Weights of a small GPT-style language model, trained from scratch on English Wikipedia: width 128, vocabulary 1877.
Each number is 128 + 24 x the weight over its row's rms, rounded and kept within 0 to 255. Layers, rows and columns count from 0. The size above them is the row's rms in percent of the matrix's.

# layer 8 attention query, 128x128, rms 0.0599, rows 35-52,99-116, columns 0-127
size [ 72  73  57  70  70  76  80  77 101  77  74  86  71  81  78  85  88 117  34  45  41  43  46  43  43  46  49  53  50  50  52  57  85  67  84 121]
[[138 164 142 123 140 132 154 154 153 136 127 181 164 160 152 114 132 128 129 147 127  96 120 143 129 114 156 112 184 104 113 141  95 151  85 132 129 100 177 133 102 144 125 177 145 138 154 133 120 123 133 133 135 117 170 154 116 124 166 148 130 111 101 149  86 104 132 121  84 149 118 166 148 149 177 115 162 103 118 179 173 113 142 120 119 134 146 131 136 117 127 111 105 140 120 125 140 160  69 108 170 142 139 120 130 102 106 118 147 120 146 141 114 121 133 133  98 139 150 150 119  75 155 111  56 106 123 143]
 [137 113 100 114 149 130 111 121 109  62 137  70 112 135 127 120 111 147 159 136 122 109 166  75 146 147  99 145 136 115 104  98 138  98  96 122 123 166  87 107 123 122 110  88 144 120 101 119 148 142 112 127  83 139 141  89 137 131  40 157 117 135 119 114 112 120 129 159 161  92 148 119  92  88  72  98 147 135 159  86 110 141 155  91 112 104 128 151  94  89 143 115 137 114 129 111 135 110 139 116 130 124 143 122 144 133 128 130 154 114 151 153 122 114 172 106  98 106 120 112 129 143 129 113 143 125 150 143]
 [ 83 183 147 136 138 116 140 141 136 111 116 150 130 138 129 153 131 114 111 100 145 112 132 207 150 106 111 151 140 110 176 159 129 156 114 150 117 132 146 104 110 112 107 114 150 153 126 133 156 130 154 119 155 126  98 142 156  93 114 126 117 111  96 162  90 114 141 159  84 143 106 171 100 146 115  94  98 102 136 113 155  93  88 121 137  98 135 117 145 130  87 110  69 111 135  93 126  93 125 105 134 139 136 142 124 141 159 113 128 138  95 119 130 153  82 132 130 165 138  88 119 172 138  91 140 113  98 142]
 [120 127 106 138 106 167  98 112 137  58 140  84 163 114 111 113 112 124 162 136 116 128 122 113 139 178 113 115 105 144 151 104 140 105 170 113 109 140  73 130 100  91 110 110 126 107 132 126 127 185 148 105 126 150 119 105 113 144  67 146 105 107 119 104 110 141 143 125 161 123 128 163 113  95 109 119 141 100 146 100 113 139 121  99 129 126  91 127 132 124 149  74 132 127 114 123 160 150 178 127 134 120  97 109 117 124  88 144 110 144 148 200 121 157 149 138  96 125 127 121 133 171 158 134 133 110 150 137]
 [104  92 133 139 130 121 122 133 124  99 140  61 126 105 116 135  93 136 151 141  87 123 160 123 148 157 121 131 107 118 114  86 135  97 147  97 136 103  88 151 114 170 110 122 114 127 148 103 119 124 135 104  90 147 149 106 101 149  70 138 139 130 111 126 130  92 151 142 131 132 136 128 117 115  91 118 171  91 150 102 152 139 134  74 174 129  54 121 103  84 159 136 132 135 105 116 131 141 156 118 149 115  92  96 101 121 114 139 107 140 126 166 139 120 185 143 106  91 136 124  89 144 163 126 136 126 126 125]
 [128 156 124 116 135 164 120 146 174  75 130  66 109 121 123 149 117 132 142 136 116 119 151 112 136 143  81 116 109 141 157 130 126 102 173 130 108 128  67 107 132  97  71 110 146 114 120 108 121 141 118  93 114 148 150  86 116 136 114 141 143  93 142 105  98 166 154 149 159 120 157 162  73 100  63 126 166 143 106 119 129 122 137 118 139 125 103 143 103  90 136  93 161 155 103 108 152 100 156 116 117 142 121 100 102 108 129  98 138 156 142 172 116 141 101 122 109 136 117 133 123 144 138 127 148 117 121 159]
 [120 124 133 129 105  99 102 129 142 159 116 179 102 143  90 148 156 120 123 101 115 148  98 143  79 144 130 138 149 123 125 138 119 172  85 144 130 128 117 100 149 130 147 129 117 169 153 143 155 140 127 166 109  89 142 151 105  93 183 151  92 126 137 129 150  77 138 138 118 102  96 155 131 149 140 114 110 143 130 132 129 114 156 181 189 148 172 116 166 154 107 151  87 146 135 165 142 127 104 128 172 109 125 143 147 133 150 132 149 134  95  98  90 147 102 127 132 124 156 154 159 134 120 118 103 152 100 160]
 [106 136 120 142  89  99 131 146  87 127 135 121 129 111 129 135 149 153 176 102 142 141  61 128 117 139 163 153 141 139 113 164 121 122 134 120 136 150 164 117 108 143 124 156  83 193 120 131 126 127 139 141  96 104 132 120 114 125 151  87  96 143 146 105  90  78  96 139 106 141 119 160 149 148  97 120 104 107 116 108 130 162 179 148 150 170 147  99 176 134 112 156 111 107 124 160 134 124 194 106 132 115 142 104 115 100 124 136 102  90 122 130 114 112 104 137 116 138 139 130 102 110 135 109 144  69 120 138]
 [136 121 136 134 133 152 103 103 172  61 135  96 137 108 104 102 118 122 107 144 129 115 176 139 135 118  99  97  89 116 158 101  98  99 120 131  90 110  94 102 153 127  98 133 165  79 130 132 109 138 130  70 150 141 129 123 129 131  93 145 137  86 143 140 135 161 182 135 143 151 149 147  67 110 132 142 166 132 147 122 119 110 115 100 125  98 127 133  76 123 125 114 135 119  85 101 123  86 108 140  68 144 103 107 107 108 123 110 118 176 166 106 116 138 133 119 125 123 131 111 116 131 118 133 127  97 113 126]
 [103 117  96 122 104  93 172 122  82 116 153 125 127 134 158 125  97 154 166 139 146 116  96 132 155 109 183 168 150 181 120 118 122 112 140 117 131 145 127 144  95 115 120 140 118 145 125 131 108 120 144 158 137 131 100 149 112 125  88 104  93 143 175 130 124  99  91 121 120 151 114 115 166 152 109 144 130 103 134 127  93 143 131 124 129 143 136 120 125 191 101 174 144  76 169 126  85 120 192 116 112 140 144 141 137 147  94 136 115 133 135 165 111  72 134 138 136 142 136 112  87 104 156 113 112 101 129 134]
 [107  89 143 152 115 142 117 123 160 131 148 142 123 118 159 129 131 121 103 130  99 135 149 106 100 116  88 125  88 116 145 139 110 113 128 121 136 145 123 124 178 192 149 102  75 139 113 147 144 142  93 138 113 124 147 106 133 100 135 162 167 160 132  90  94  94 174 143 143 142 125 141 145 150 150 121 139 116 111 122 145 112 140 148 100 166 111 146 130  76 147  81 147 164 136 117 150 145  75 129 193 122 147 133 154 112 156 158 156 107  94  94 137 143 128  79 120 111 156 127  95 121 155 155 133 110 134 124]
 [132 122 139 121  77 131 109 151 142  99 159 141  94  97 103 118 163 130 122 162 109 139 165 115 137  90 109 154  77 147 153 118 118 122 143 134 113 172  71 108 137 124 103 115 131  98 133 149  99 121 112 128 168 143  94 142 114 130  99 160 105 105 129  83 110  91 177 134 143 123 132 144  75 117 165 137 152 124 149 110 102  99 153 165 169 157 114 126 112 133 103 152 158  98 100 138 127 123 106 121  87 149 142 135 111 147 125 124 134 153 172 124  99 115 131  91  92 145 102 110  81 127 132  99 128 120  97 139]
 [ 93 139 129 153 156 110 101 125 130  92 120  93  98 155 113 116 118 103 139 134 179 110  90 153 154 138 154 117 168 133  79 105 123 141  81 126 118  80 151 125 104 139 117  99 160 111 153 134 118 132 163 132 108 104 118 128 132 102 145 112 146 116 109 197 139 153 131 117 123 163 114 129 180 137 108 145 176 149 124 172 126 138  84  98 111  91 157 112 100 105 134 122 148 151 137 114  96 141 126 139 129 162 122 126 137 105 142  95 102 120 124 122 142 141 133 147 183 125 185 103 132 127 139 177  99 125 141 124]
 [112 123 128 109  93 133 101 134 128  92 155 115 106 101 124 107 131 119 123 118 140 127 151  93 123 132 100 110 102 123 108 118 142 132 173 132  91 141 112 112 141 134 105 147  67 111 141 129 136 108 121 138 143 113 143 124  92 135 136 136 116 102 147  80 125 135 172 142 143 144 185 128  67 136 108 159 137 112 145  95 133 135 161 155 109 157 159 144 127 190 146 166 137 118 121 166  99 109 124 132  92 150 146  85 118  87 135 118 133 152 148 113 139 176 114 124 103 174 118  89  87  97 126  65 135 109 133 144]
 [ 96 170 151 104 138  98 151 140 115  94 124 132  84 133 162 152 135 147 121  82 145 123 100 124 104 103 164 123 194 113 122 123 120 150  79 102 147 104 116 119 132 123 103 156 131 135 104 102 146 106 167 130 138 102 103 151 111 127 141 104 119  97 144 112 137 168 132 136 114 138 164 102 117 135 139 151 134 146 104 165 150 134 106 116 135 126 150 114 172 194 113 192 157 119 124 130 145 146 180 130 135 149 172  97 135 129 131 103 147 154 155 137 123 142 114 137 105 156 109 108 120 135  88 103 163  85 118 129]
 [121 126 147  84 144 133 129 103 107 118 111  95 115 134 120 120 158 113 111 162 164 152 151 163 135 139 138 124 113 122 145  96  66 160 110 116 125 131 111 162 156 126 128  90 168 103 106 128 109 126 154 107 111 137  99 158 114 158 120 132 146  76 171 126 100 150 112 108 146 112 152  85 110 135 150 120 180 151 114 133 110 136  99 103 139  69 135 121  88 110 135 109 130 120 109  76 170 115  96 111 135  82 136 160 123 151  92 138 139 188 173 137 121 119 148  99 149 110 130 127 160 137 136 125 145 131 131 155]
 [105 125  83 120 127 101 127  92 137 145  70 132 108 148 116 130 154 141 185 128 144 129 145 119 178 121 109 144 161 159 131 118 105 140 118 118 132 143 134 162 138 123  92 150 124  96 132 129 108 158 123  93 118 181  93 146 106 131 146 134 148  99 180 162 132 137  75 149 109 124 125 144 148 103 135 100 150 129 122 121 112 143 129 105 153  71 144 125  82  73 167 117 120 125 108 123 117 119 163 133 156 157 131 141 156 136 135 125 148 157 182 142 119 116 134 128 141 136 182 152 101 142 132 165 106 138 168 124]
 [181  82 106  97 140 106 136 132 130 189 121 142 165 113 154  90 129 103 159 101  87 147 145  78 128 140 122 154 129 152 106 142 143 132 162 165 146 171 144 123 144 115 111 164 104 131 133 163 137 136  90 120 120 118 131 172 106 127 100 126 115 158 116 145 150  92 107 121 134 133 137 117  88 115 133  96 109  78 157  94 120 133 177 174 108 112 137 113 126 144 149 145 116 106 110 151  68 139  84 155 132 119 132 126 114 124 142 129 133 145 143 106 115 118 118 121 109 129 111 133  87 118 115 126 115 170 163  91]
 [118 161 146 153 118 143 189 132 104 177 129 173 101 181 116  57 141 162 110 132 121 113 127 166 103 146 137 129 129 140 176 152 161 111 152 157 105  96  77 124 158 116 134  84 134 113 134 107 117 123 140 146 128 126 132 123 115 139 163 176 166 174 132 126 159 147 136 118 140 107 101 119 113 131 106 132 126 110 147 174 161 101 120 114 100 146 145 134 149 151 150 113  93 134 141 132 139 128 154 151 127 125 100 104 117 154 133 122  87 152 125  99 151 148  72 145 123 125 112 145 155 153 126 131 121 105 100 107]
 [103 130 148  98 117 146 136 113 150 109 160  72 139 136 120 111 138 106 154 115 131 106 144  97 135 138 125 117 168 142 135 106 122  97 151 113 124 130 132 150  84 154 129 112 132 126 144 145 149  96  76 120 143 177 107 141  90 120 123 132 135  61 117 148 148 110 116 161 132 149 142 112 151 129 144 157 150 124 114  87 126 152 123 139  97 118 117 150 121 122 137 158 132 135 181 138 162  79 122 131 126 141 146 109 171 110 118 162 103 144 156 204 116 140 103 174 164 128 144 170 136 141 184 126 159 115 146 122]
 [125 131 146 119 132 136 163 159 147 145 112 120 133 156 145 159  88 130 139 113 138 134 139  87 122  87 152 147 152 102 140  98  97 136  97 138 122 118 152 118 138 118 184 114 164 179 159 137 102 101 142 151 159  76 134 133 176 155 112 170 134 102 128  94 176 137 150 124 126 109 136 167 117 144 115  60 123 128 145 125 156 148 137  99 140 141 154 186 101 124 150 185 117 138 117 118 166 115 122 143 114 102 130 134 104 129 107 146 137 119 150 145 143 179 108 137  97 112 131 102 165  95 132 123 151 130 139 118]
 [ 98 134 143 145 127 136  84 133 160 119 153 127 114 139  99 143 153 140 164 121 159 147 116 127 110 133 109 149 147 175 145 109 123 122 158  93 104 159 145  97  89 104 117  99 192 124 161 163 136 110 130 138 126 154 157 133  84 136  95 170  81  72  99  98 108 172 151 108 144 110 115 178  98 118 103 123 130 121 127 125  94 135 137 141 109 145 136 110 112  93 123 115 132 127 101 132 113 121 116 171 133 100 127 145 140 170  93 140 142 186 157 153 169  98 108 137 141 119 131 165 133 141 156 110 128 139 123 122]
 [ 99 124 123 166  84 139 127 133 147 124 137 139 132 121 139 169 129 163 159 130 139 138 112  73 112 146 107 113 111 145 128 118 144 121 145 100 102 155 121 113 103 119  89 135 148 108 109 142 134 157 132 108 127 177  93 134  94 132 123 125 105 120 133 110  94 153 142  82 164 125 120 143 130  85 117 108 117 122 127 136  89 118 121 157  93 131 121 123 154  86 153  99 155  81 132 138 114  80 135 151 170 105 112  59 133 117 105 151 145 153 143 155 110 144 193 165 128 113 133 115 116 130 120 139 132  67 142 168]
 [ 91 120 148 174 144 146 109 122 158 131 142 132  93 115 140 143 137 127 118 152 187 157 106 138 130 133 141 134 127 185 146 151 122 110 124  92 120 167 161 111  76 131 137 156 189 166 126 115 108 116 111 112 171 142 106 134 169  81  99 133  78 100 108 111 157 156 160  64 157 149 139 128 122 118 155 137 126  88 131 107  93 117 103 143 118 127 152  95 131 122  99 125 132 108 131 142 147 103 114 145 109 119 145 122 126 149  88 174 127 144 126 115 129 126 113 117 107 159 113  83 101 119 114 144 119 146 121  97]
 [160 125 124  84 149 106 170 116  91 146 132 101 145 124 141  88  81 114 119 170 160 125 119 128 113 122 149 131 170 135 112 145 129 132  99 127 183 113 165 131 111 129 153 154  88 153 109 116 157 153 131 149  86  77 113 109 138 113 153  93 124 140 103 142 132 133 142 131 127 125  77 129 148 152 112 115 122 125  98 136 105 131 126 102 123 105 147 129 141 149 122 156 113 127 135 137 184 188 144 103 157 128 166 162 124 130 122 117 107  66 101 121 144 131  84 148 133 110 114 131 154 115  91 111 133 125 136  66]
 [113  81  97 188 142 144 146  93 108 108 129 145 116 132 126 133 152 129 109 120 127 141 106  55 123 129 127 137 118 102  91 117  86 125 140 130 118 103 114  76 137 129  64  83 158 124 116 118 127 131 131 124  88  92 147 116 145 105 111 141  95 115 121 116 105 122 138 167 151  61 134  92 129 106 155 116 113 128  97 109 117 120 117 167 148 138 103  98 104 121 109 125 132 123 118 132 105 138 105 118 113 135 111 117 129 117  94 126 174 137 111 180 145 103  90 141 158 108 117 128  93 149 145 152 141  77 136 156]
 [110 137 144 116  86 126 135 132 100 111 155 169 126 161 128 131 118 152 122 116 162 122 140 165 107 131 114 142 137 157 129 137 107 138 175  93 104 127  91 152  99 118 149 114 164 123 126 128 104  83 113 136 167 120  92 136 108 103 110 106  85  97 140  85 122 128 139  86 133 106 120 160  92 118 136 109 151 105 117  99 103 136  95  95 116 149 139 110  89 150 107 148 115 117 153 150 153  58 141 113  91 138 158 148 121 125  57 123 120 182 167 153 119 131  81 122 108 132 127 114 122 130 117 135 130 128 133 167]
 [131 129  99 127 125 146 136 127 135 108 149 152 109 123 103 130 210 128 149 111  95 103 156  93 109 159 121 150 131 113 100 115  88 125 142 119 108 158  90  73 144 137  96  90 151 114 117 126 141 105 142 101 123 128 103  97 107 118 130 116 121  90 137  92 120 124 121 151 130  78 157 133  62 128 126 129 103 152 172 123 113 118 140 164 128 116 121 118  90 122 138 151 133  86 124 135 110 110 127 145  65 117 110  84 139  86 105 114 131 139 157 143 116 127 130 142 123 153 109 102 134 191 143 121 162  92 127 145]
 [121 125 129 136 110 107 127 131 129 142 122  81 169 156  99 136  51 129 105 152 127 159 137 136 122 100 126 141 111 168 143 154 139  93 110 123 119 109  97 151 105 127 116 175 155 155 128 144 164 138  96 138 115 138 144 162 161 113 134 122 128 158  96 159 152 124 170 103 127 167 113 145 178 115 104 124 135 118  75 106 155 120 109 127  98 136 129 156 155 107 124 129 137 160 150 139 180 104 120 109 155 124 126 179 154 162 141 153  90  83 132 141 139 116 110 131 122  92 122 137 137 102 109 166 117 144 152  87]
 [134  86 153 140 137 121 124 142 129 149 137 157 133 152 118 114  91 153 110 114 133 166 146 114 105 128 109 153 123 144 129 168 141 102 141 136 105 163 105 142 105 112  89 135 141 106 118 124 150 107 131 110 150 130 124 146 141 112  85 121  93 142 135 104 142 152 179  73 112 162 169 122  80 107 139 119 152 117  88  77 112 130 116 143  91 105 146 111 122 147 100 143 153 137  79 151 137  88 118 141 104 121 148 175 136 192 101 162 132 141 168 139 102 102 101 126 119 143  92 108  81 143 109 144 131 143 166 119]
 [ 76 153 157 150 110 146 155 125 114  73 144  82 145 146 133 131 128 143 106 140 165  89 135 183 144 119 148 122 152 109 119 117 113 135 105 113 103  93 126 127 139 145 134  97 156 128 133 165 106 133 173 122 112 108 117 118 112  88 165 116 108 105 147 154 113 149 121 151 104 118 108 112 175 165 119 160 170 133 138 183 133 128 102  58 148 144 109 105 129 135  96 162 121 101 175 136 132 128 145  94 129 111 100  88 138 113 128 119 120 141 130 153 107 136 121 128 136 128 152 118 170 123 127  77 122 109 100 148]
 [124  99 131 166 116 128 132 170 146 118 144 140 111 129 127 124 129 165 135 118 145  95 136 127 120 142 138 137 123 118 133 162 130 104 159 111  86 127 124 107  90 110 100 134  99 110 125 153 124  70 128 109 145 143 114 157 122 100 120 117 131 131 132  89 140 148 141  88 103 135 169 133  84 157 132 161 119 104 101  97 147 182 139 150  60 117 114 125 128 154  60 142 166 118 156 163 124 103 144 133 106 138  98 108 133 133 148 132 119 128 177 179 102 128 106 122 149 153  76  87  87 141 107 149 144 123 142 150]
 [ 97 155 136 130 122 105 173 110 113 123  90 123 114 160 162 121 116 153 173  82 131 122  92 138 156 131 163 131 167 114 145 152 121 164 116  94 136 102 161 117 106 102 122 165 166 126 119 129  80 125 130  80 161 143 103 154 145  97 132  96 109 102 101 141 144 165 108 119  81 102 153 130 124 121 144 142 144 125  93 146 122 170 101 102 106  93 154 132 127 133 120 155 171 121 149 153  90 160 188 147 134 137 149 141 121 149 123 107 145 150 169 138 114 108 108 145 134 133 119 124 122 147 101 147 138  89 116 100]
 [105 156 127  99 112 114 139  79 136 145 125 135 109 123 166 138 162 125 110 125 115 158 133 145 116  97 122 108 138 139 157 139 101 130 111 138 128 131  80 154 179 160 116 148 160  91 110 120 130 130  98 142 120 137 129 133 101 140 157 164 115 134 138 158 112 108 105 130 131 144 129 129 153 107 186 106 150 116 132 144  90  91 111  83 183 103 132 140 109 123 164 116 110 111 123  92 142 138 100  92 122  92 169 138 132 175 112 166 164 175 159 115 106 165 147 110 126 140 180 115 174  98 115 104 140 133 156 136]
 [105 147 111 136 113 121 142 105 138 138  77 149 101 157 155 148 138 136 172 110 119 120 134 125 151 139 113 158 152 167 154 145 117 151  93 139 128 118 137 140 100  96 113 147 133 107 118 118 101 169 139 106 115 160  92 129 108 130 135 157 129 114 103 152 149 147  80 174 116  95 125 136 190 111 139 107 159 141 131 151 113 136 109  94 142 106 151 153 109 110 163 152 128 105  94 110 140 125 166 138 155 184 149 160 144 160 139 127 153 156 196 132 111 123 113 130 145 132 177 169 158 137 117 157 143 146 160 113]
 [177  93 112 102 137 107 117 135 121 168 146 145 129 107 132  82 135 112 152 118 121 129 151  86 118 159 102 173 103 134 109 150 139 144 146 173 146 162 117 123 157 117 106 156  92 127 147 160 139 128  87 105 116 131 129 148 106 114 109 133 123 152 120 141 156  76  88 100 152 131 146 117  80 125 135 107 118  93 163  87  97 127 182 166 110 124 163 117 134 126 159 138 119 106  97 115  77 140  81 144 115 121 136 121  93  99 158 121 153 143 164 110 117 122 144 130 106 116 114 141  83 115 105 130 119 160 149 102]]
# layer 8 attention key, 64x128, rms 0.0596, rows 35-52, columns 0-127
size [ 35  41  38  41  43  50  50  52  47  53  57  49  63  79  80  84 104 133]
[[136 168 118 129 133 140  87 106 143 107 129 110  97  92 109 150 155 103 183 108 132 125 149  95 141 155 126 121 141 115 149  98 123  73 148 116 130 151 117 130 112 122 134  92  89 110  82 109 147 139 153 136 101  90 115 139 142 101 112  90 113 126 134 146 154 127 155 145 140 125 113 134 107 137  89 144 148 142 144 103  78 144 116 134 155 114  73 138 115 165 116 184 152 135 101 130 117 124 143 110 111 122 128 144 129 106 119 114 199 100  97 158 114 100 149 110 157 129 115  95 102 165 108 113 153 166 167 153]
 [133 177 136 124  99 130 104 105 118 162 101 182 148  97 121 135 138 137 131 109 123 108 111 167 137 104 124 137 121 132 147 153 108 136 169 130 123 107 131 161 130 137 152 178 103 137 169 132  92  89 142 131  98  87 134 141 124 158 149 119 124 160 139 106  87 132 156 115 117  87 140 149 148 110 142  87  84 139 100 143 141 108 117 128 126 127 105 143 183  88 119  70 103 153  82 143 128 134  79 164 149 139 132 126 130 109 112  90 151 123 130 143 130 126 111 139 125 154 119 112 156 114  88  96 120 183 127 158]
 [141 147 111 124 132 132  86 156 121  50 163  90  91 140 133 145 164 130 115 154 122 143 147 119  90 190 133 105 104 139 103 135 121  80 130 110 124 118  79  80 114  92 114  94 134  86 110 109 103 136 135 105 121 147 122  88 117 122 103  90 125 128 110 126 114 104 103 137 130 131 196 130 111 121 115 161 133 128 141 124 120 132 163 108 128 138 107 103  82 133 111 158 133 166 108 135 106 131 162 115  87 108  97 140 146  92 146 136  93 136 135 121 146 123 147 154 136 118  88 139 103 139 163 152 134 113 127 146]
 [173 169 131 107 123 127  96 123 107 125  85  63 148 158 152 149 154 129 153 142 123 147 123 108 123 130 166 111 157 126 117 126 148 112  93 123 104  77 113 101 137  99 156 123 114 105 124 124 114 104 115 137 162 120 147 142 174 123 126 113 119 156 159  76 121 126 100 132 129  81 171 156 173 137 136 131 134 133 152 153 154 122 140 149 101 110 143 153  88 128 126 114 110 176 126 149 151  80 150 158 130 139 112 126 158  75 144  99 107 138 118 158 124 150 106 142 155 166  89 124 133 129 113 134 100 175 133 135]
 [138 152 119  84 114 124 108 100 118 143 127 112 161 173 124  99 126 112 130 120 153 126 103 139 104 143 140 148 160 121 130 124 152 122 128 143 143  83  96  80 129  57 159 126 128 113 116 109 121 101  94 109 127 141 153 135 113 110 157 116 135  81 172 107 148 147 142 166  89 110 139 135 125 122 162 142 104 133 141 124 130 154 155 145 139 143 145 124 109 173  65 134 109 169 100 148 119 144 149  98 120 157 132 154 139  95 111  96 118 177 102 139 123 128  71 152 138 155 114 139 144 141 121 100  99 180 136  94]
 [148 150 124 108 109 162  83 109 106  75 127  95 122 173  93 151 140 106 148  80 106 120 135 107  97 135 133 116 148 116 121 123 110 122 150 120 100 107 113  96 129 115 140 131 120  73 147  97  94 109 163 108 104 112 155 116  97 139 138 132 144 117 108 137 114 122 153 136 129  62 155 145  95 115 103 122  98 146 118 127 136 134 151 102 108 108 134 118 115 148 118 101 106 160  92 138 156 107 148 113 124 132 111 140 131  44  97 125 110 139 115 172 126 135 113 180 146 156 105 113 129 149 119 120 120 153 145 190]
 [135 141 119 199 172 125 158 143 179 152 158 142 121  91 168 151  95 143  92 147 124 145 128 128 136 117 118 127 109 138 151 150 119 146 108 144 130 158 140 137 133 181 129 126 152 126 144 124 124 142 148 141 130 139 121 108 123 146  96 145 156 164 133 167 120 129 137 144 152 181 109  96 114  94 131  91 142  99 111 160 129 116  92 127 111 101  99  82 116  78 164 113 156 105 151 112 141 103 124 132 135 126  99 155 107 147 127 143 131  84 114  93 153 143 180 107 103 105 132 135 115 125 147 181 133  84 127 152]
 [145 127 149 138 151 187 110 149 133  53 120  75 135 156 136 158 137  89 141 134 121 140 152 129  98 175 111 112 122 149 155 132 107 113  95 160 161 120  97 123  73 122 141 119 106  95 143 151 101 125 115 115 116 152 143 123 132 136 140 119 128  81 160 112 147 143  98 168 113 150 116 132 129 128 127 132 105 134 153 152 181 110 136 140  98  95 148  99 117  87 122 131 130 160 113 121 164 104 168 161 142 133 139 186 145 117 159 111 104 156 136 180 139 123 138 145 117 131 136 140 118 124 131  91 136 164 153 137]
 [125 137 106  99 120 130 103 126 114  96 151  89 136 138 113 142 117 115 139 106 117 129 119  85  69 135 151 121  87 119 111 114 127 104 142 127  87 114 104 127 127 120  89  95  90  83 133  72 144 139 117 118  87 121 156  87 132  99 187 164 144 108 130 138 131 128 147 142 145 111 146 115 167 151 108 156 106 129 143  98 121 130 167 121 165 139 154 122 105 163  87 120 149 153 104 180 155 112 170  81 144  99 141 183 133 105 123 143 114 123 113 146 131 131 128 127 175 136  89 104 118 137 104 118 137 145 125 119]
 [ 99  76 103  69 122 130 126 148  97 120 128  97 154 155 125 134 166 130 151 139 118 132 120 121 129 144 140 121 131 145 138 108 136 124  95 145 123 122 104 128  92 103 126 135 116  96 104 109 103  89  95  72  75 153 134 152  97 113 128 103 112 101 126  69 131 118  97 119 108 127 129 142 146 148 111 131 136 131 151 122 120 152 155  91  97 119 134 158 140 160  65 151 122 132 117 131 146 145 138 144 121 109 130 176 134 106  92 118 144 179 149 207 146 102  90 127 144 127 107 152 141 114 112 104 112 157 149 113]
 [122 152 163 168 154 115 165 135 143 159 131 181 125  53 147 137 123 146 145 145 106 127 125 134 132 109 119 147 130 114 127 137 117 127 154 110 145 191 151 146 170 157 137 133 151 140 138 117 135 159 133 188 158 137 108 128 131 147  97 161 152 180 127 198 125 133 140 135 137 121 100 146 118 131 121  88 113  97 122 125 102 111 105 175 145 130  74 121 140 108 161 108 129 121 132 101 121 135 160 123 130 109 118 107 112 180 128 144 153 104 107 100 128 149 183 114  95 109 117 125 119 124 138 154 150 112 118 137]
 [106 108 122  88 104 103 124 137 103 129 148 104 139 148 128 108 136 131 104 130 138 139 133 106 111  90 161 120 147 143  96  80 130 121 114 175 103 140 105 129 158 150 108 157 127 119 117 103 169 114  79 116  93 121 153 126  67  86 169 107 130 163 116 100 114  94 165 132 142 159 142 147 161 140 141 116 114 169 128 142 135 145 127 129 103 145 119 152 125 150  69 107 140 135 106  94 131  91 127  95 101  73 120 133 132 110 101 149 171 167 152 116 121 153  77 120 163 142 100 113 160 120 128 131 121 141 109 112]
 [147 119 102 118 124  74 147 113  96 134 104 156 128 131 145 134 158 128 110 155 100 104 101 134 130 102 139 141 131 106 138 179 144 154 148 105 120 101 132 149 111  80 131  95 136 149 122 108 133 107 117 136 131 125  76 107 136  79 106 107 123  91 121 120 146 151 105 133  94 107 153 140 125 149 130 147 175 139 147 117  69 150 157 107 158 108 174 148 104 141 186 120 134 101  92 139 134 159 112 133 114 154 139 101 138 167 120 117 117 134 145 120 114 106 125 131 155 124  89 206 128 130 108 129  96 102 127  79]
 [109 112 127 107 136 141 112 128 138 109 168 125 135 123  98 125 112 110 139 124 133 161 152 101 142 174 117 121 123 141 108 105 142 121  81 155 129 171  93  70 132 181 102 136 117 105 105 127 125 145 132  69 131 120 185 121 113 112 159 137 130  86 123 104 105  96 173 121 146 123 160 130 107 124  93 143  93 124 114 115 180 163 158 168 103 152 159 119 115 128  73 134 139 163 105 142 134  95 152 124 104 102  98 167 154  90 117 127 131 156 143 130 139 130 116 133 108 163 111  85 117 129 128 103 151 142 137 136]
 [147 139 102 111 125 119 107  97 149  65 118  97 112 158 121 159 155 117  90 129 136 107 104 114 136 119 137 144 151 136 138 152 106 142 132  83 115  89 150 153  77  62 133 108 138 145 165 131 102 114 132 143 116 100  71 137 140  97  98 114 114  94 116 124 162 133  80 121 108  99 145 161 109 141 130 152 158 135 154 126 101  99 166 105 107  95 162 127 122 159 173 142 120 138 113 155 164 166 118  97 143 155 157 114 143  92 116  91 124 155 150 151 110 115 124 146 129 122 124 153 123  96 104 126 121 108 149 130]
 [140 141 114 114 103 125 170  99  86 138 118 121 100 136 119 103 158 121 111 157 129  80 108 111  99 103 126 130 179 108  93 167 125 120 146 113 109  81 138 141 158  87 165  93 149 158 117  99 113 108 157 166 126  86 116 107 145 112 152 136 109 118 169 111 112 198 108 134 142 103 109 133 123 111 102 129 128 146 106 140 151 111 154  86 150 113 115  91 111 178 158 114 119 107  94 134 148 141  80 145 118 154 140  77 130 134 126 118  95 111  94 121 108 127 136 115 141 136 111 167 114 124 132 110 117 108 115 162]
 [109 160 123 107 130  85 137 105  95 172  93 112 101 107 134 114 122 112 151 126 105 118 150 122 123 123 120 128 135 134 114 168 142 142 131 169 135 148 101 140 143 146 120 149 142 113 125 114 159  98 137 134 121 147 150 157  57  83 134 134 137 154 118 130 112 121 111 151 120 106 127 136 138 136 187  85 109  96 153 124 130 202 125 163 142 130 144 139  58 134 114 111 151 103  98 128  81 112 142 147  85  93 107 131 117 131 138 145 146 164 160 104 137 158 143  99 146 125 107 157 155 157 103 162 121 152 149 107]
 [150 153 105  88 131  94 115  96 107 114 113 117 143 140 145 127 152 118 103 116  96  87 140  94 136 120 154 151 163 145 127 172 126 149 126 104 123  96 141 151  70  48 113 116 132 142 134 110  95 115 126 134 128 131 102 151 126 122 100 139  84 139  97 116 158 122 121 141 103  85 161 147 116 132 147 121 122 119 153 118 109 142 182 111 160 107 170 120  82 156 171 128 134  98 108 145 162 156 104 108 115 123 159 119 120 114 110 113  94 129 142 145 138 114 148 152 134 108 104 147 109 127 119 155 113 118 202 125]]